Each number is 128 + 32 x the weight over its row's rms, rounded and kept within 0 to 255. Layers, rows and columns count from 0. Numbers have three digits each. The size before them is the row's rms in percent of the matrix's.

# layer 4 attention value, 128x128, rms 0.124, rows 0-127, columns 64-95
096:107177143077088189089137134139145157137122147178157162114088166144157140122176121097115150124126
121:098138123123179173145151163127099159142198163145069093115102143163155129037147125118134107121101
135:201107160111068130162051115123128175098184124128129073148074121180168074101097160160142129149093
119:146083102117126141117153102091177090176120119115117137118117118168137140150061136092158165100131
124:091197096156176074107143113186112101201161094120137097110120074192079130095067132144122083107127
113:131163123102077094138066116086129128074127094110163173090147145089117055148185087129164144127193
117:102105127112102063090134114089109164112112138155125174095092135057105181138119120122175169140130
104:167189139130105119106071095105138202118098121140160121111107192157159119108103162168150128137117
114:138153113131119083147199105177128119073097145108093133101179073137149106174130186137120131052077
113:118201135140145165112233161160100146226095093152127129104139115103121157097155090127107119085124
106:091160100169185093099083134159135143112146121142125149092149085115122055139142105124056148104110
115:108151115126089017064095107115101143136076125138149174062134079142107110147162162141122110099148
111:077165126121104129059128122116087135109137096121150195078145157114118174127154126096139115120145
124:170134120087088152173158131109136130098168148117127104119061180118170153166155128110148131117152
122:125103113126046077129136108156113128117096109126113156094169135114128062169172094138151155115138
126:182173128133111124116148098131147133110106151142137144167067140132134119098144130146143091081146
111:123100115115091160183085136153135114077081134124123152122095176126075124136129068145134114140113
118:127118173092099150118097098079153140127125147139099097140116142103167126134128181116141189174119
103:068145146119119221100134144188179134180162152134150084140149094136116161124147114116123146121122
118:132109127155113110158132150121146154125122155111127144105099122134147129092124195082129099073103
121:136148132133148227132169157111182073214161093144144100154114170109192150108114123083151152129124
118:167145115100084147183111162090155166075126136166067114109085127175188137090142143093120125115092
131:102109130134170170144139142157155169072133203114190125187064148074106133050142156103134114093132
119:138054121149110191160199146087081114082104145135101136161147168156149156096142127193099104113119
115:097060120162122148086199137126058109152116113130123115118197131126097158068119114162049064126168
122:112190150153102187157177132147133138102119131129148185153198089163167130108194152107126114125131
107:092076127131125128133175178138108092131118157116147057172183123181151108123089207131110133119098
112:117120127157107103133145093121121128141066110121139149040210086183130175169098187104094111128147
131:131135054132123119086098136141097133126100052135147115153128194170162100171120031139100116109152
113:170143142054151112161132133127147176109150161156117121150137087104160075133174136144105112120116
102:183058139136066094105167125121118117086083124104110141167203159183145129191127173134119104111129
106:159061151207078102157144157067124138142101164101124114093129100094087123123086188069160118144154
097:070099121121092132138115134118125116120139135142136106182117117083097101135186049156089089107174
095:145066104158138121134082087156146143100150169123155097175110111129202168134121052209115136146124
092:139215142138145102130103107144085114107196173138160098156113136109088133134155111125069124102120
088:149105128101160113124140133135114138194171085100131142124092150166096162164224098103146169119118
115:077161113124115137045103131076097133149140092115099152177207143129165140068082099114120144084093
089:066107115120145088124135153145117141129097131106085143161136043159156141143136136070158159071137
082:095121203144149073208143127100116124143121164138174074109074159140134108150153140104160123100115
095:188074137138138136151180157150126099107117076139114134120038152161099136083144104073169188131173
082:140074138134157122171144141190103122082067129141084099124065130160141081190142099087135164142186
102:126114134122130150160149113142125117137093184137134108163143139181189086135178166193076115131124
098:085142117132173152113076131100169077154119156127187065111158203155153125092065090110128091124064
098:062092170131111143116124100184142144094097169152150108164146110109135069121128136140108175089132
089:102144111127112126096154133128111161148120027110078139140110099172089127102093102075151146174144
093:122165116150142114150038112114137115173157169126179101115170122103112126143081106132143148105122
090:129169124135138140154100139075141088094111146124099040127134157124147095118152118140119051100172
087:168130152114124092223145130125119166181101124145146151084069117165076188176162146107170170095077
099:162097119113104144092098158076099129130182093140117182110175133135180168085151143169110119099108
092:139029139169158090137184139165163173105117161131097109157107053155149105102114150086107185170123
079:145179136143152075103130130181090098138153052110145152143094147100146168135104087133160123171146
086:187207121156160083153137102168154149135168143162136069103066067069119078102136174093106139110173
091:186182121135142160201180141144118094138122085114078071108120157109044174100137109100140142130129
081:119061131193089145192123134182140155136110108148123124087119107177133090123194155126150137182165
103:110139117116157177080134101068119129062145128102153176194196118121186130219119115123123071160110
088:146155119095125094107099171056097096135162105129081100168096128079162210107087073145081091149150
106:112184120111151112084111130084121103176139170143139088135169164122151140065108075149108123135157
094:161170091168148120133111098162147140151105098152126167108146103149126097103123135080112074093138
100:086169130133154141155125126152096109176123121140129057110074161101062129117164107163120077136206
085:122106127166105125125143119198155181164117144123145119121028112115126099188119172116153110131118
097:154107099157159139060079143125130152111148122098108167164146083150230172118107156123119059145118
094:208079104125097154169143145127154121125105167125165106121147145153126070143143153120081164133118
078:146082131127139097166140089163146143075114151109130096146125103117213104221124076118143139130126
093:096103097143130148174157134102172136146088200149159136081063094149113147130174098126169143084125
086:142125095126157061118197146192104075145166148134141149076146141128146105116122128132061085124148
077:105117072162155104129206098192133096158149126136111150110150184162099120130144092118125094141148
087:120176162129215105076123160177083095098137115115164108145126178161129112128191178147120088076135
082:099081103126054189155125112069129156112138117156111122154099140123139130124113065095155184131163
070:080119147096071205155106129064102131122167189134111132106103079085165153140117102112155159154135
076:123080150096122105114148144122121190098234150125190142099152150135126165121121127138136142097128
092:150165125171146187123112117128129148195127096127101118115095153103079198099143105137178169114100
073:153104157097131162125154138137149196065172135118151164140118117151117178170108079125133174162100
076:108113146144148164111140124182141088125084114148133145111126095148183100118101184105106070125135
077:148143101109069135162127147133103161105146136110134083070134092138099154134128157115150092126122
067:131073113149112143173206093170114136161180125154138079118140136124095097182129107133077137103155
081:116209122116177134146079143104159140132083143084157123174164152080171156170111122093093173078079
089:202152172167162114086096133158128136128114118134091158174140112167111167078172124156126151107120
089:129159089161109162198077107064131105143127136153101099116085099114146115128029099108197202164129
097:141194169093157132109185129143110127074175181105119165126130152084155131112172076138053152106131
085:093063088123056172141105140138111115166110072158122172094059098106126134138124148075191131114163
087:120088125126093135144128132168155145102095088137184105124111049165170101179062164110172119129158
090:158178184065128167112086142068137144045126109119107157155120097089156151130153093111123159116118
081:124180160122152136096154091151107142142083163129142148167139135097156126109180106115090062065118
079:120177157122128108126158130180105162185140118109089157073143123090164090111092151136137057040105
085:101119133122100133134125137046102113105059095132151138190132093138134084148123153067157039156162
080:177055105144130111174156118185134118152162072112149164111120163175087105118120136155151123148119
081:151161043156130106134116110102114109150078117136123116173114118146075102079142136147161132135114
092:067091053142104143146020108055135130078138112134146107152151148132104139152103091108189134129115
074:121095097179122159109162095117143092185127097172096110114137134146082157126105104170164093170106
080:118114174130158140067129097173173187157106132125119140141159122111162115156164090120072114131150
089:140124211105191086080166122191130140163076088135151181106190120099151084155164136164099080116162
070:128121121101200154172146162079115126116151159149099141161121108074096222143141068160147164106093
080:179153077125136175147094121110155157150106039102115163178143118158103124107128094117119108150102
072:125112145106151064145169150115121129133109122125121164125182116110120155101157133103165099158165
076:143092128125155136136202104154145138134152142130165104145128178105114092172169117132140133142135
084:111139113153088115053146121151087097075129123124200020143119162120100112094186129082090159120162
095:195108117130121167145206129104060153103151101117137102150143149145128130085135148109101148077141
111:092130119146156137123102119082165171136092188143140124153105078145231123155106142112131136115109
101:085170132136094083100084133097104149102161117144132126099134092180118110128198109097124116135120
100:193140146143110100136101142118099102087104116140058142117076141121139112134047105168110152109105
099:109122141127101112142134162155087148122168131108106139177153116109119166147130124072113119106152
114:042146118129124131092082111122146142114121159131147191120120107165133110079146110101150138156108
101:134146121133081114185148127201146156147177070135159133137095100069074116163112094109145165158138
094:178110111116169168141127131162100132076143159124161106151070102129144127166156178116112151042177
106:094170141113126187075103109094117151128132140130108151155147123188207101136087126134119112147094
110:121118164126163080167083111124175134079130135128118121093101093150138142150183121154119108074184
105:144143164122173105161128120187193119147063074145164123115173122123195098139132152132093128139157
101:105142075153113119147129127124116101140127166133174155153179147097083134140163102147147072136114
091:162158110091123084147154177129142129164141128116190158120085195155132095109160186170144090198151
100:139144128118146129103113134091128126192116148158179096143186195084148132126128186081106107180175
103:079102100169116140119124121122179112151103153151161126099136143185130150149100110122120061170099
107:046109167153151129158103104186108117101096139110117130128136099093120131164094106180132136084154
109:141101140145116110087087138063135124169080105130084134143177121123114161132131106113100080208132
101:158140082145123122138152123069111122159131171153120114184119155116105168148160124101101202139101
107:212114127154150102116127152073128157138142136121153141163107087173141097155155171064104130135106
098:135146132170170134125114125118160121127131102126110133151149103078141109141070143104102162137069
105:069137167133094131139112140102137118129110142105106144096150166096146115156129101144081116157078
102:176141146132102140168082138099136164077166163132108130136121054160138141161129097072171134139149
112:122098094156093170128123136104128122160121134150192159174166177178162081113105137108118116145082
112:107098103145100114127146110109135092203109122130210132126134211065102111083139100128173102117149
108:180115131121090090152131157143116051141103125144114078108158104119137118166106075181135099207142
106:152143159140144161105162159058115133106174097109102098116117095107120105154154142106085120107138
115:113147164137153084120101095140122146110181125144138217098161058162082133155140165109117143143107
111:091158118170168138159125125080148133095113126116146116138129164188077157132152121074135142144113
104:137201121114124101180173132181109123132116117101114144117094097082154097134135162176150119115149
109:093069168067129154146138143184073115150136088099113136119076091096142109159138114206158110072169
110:163084138193132117135075077047163114065104163151151156128153104165124166166162153058123133135084
134:149186113125099093105171140089090170165169152140161171129121118146097126096170172063138128118118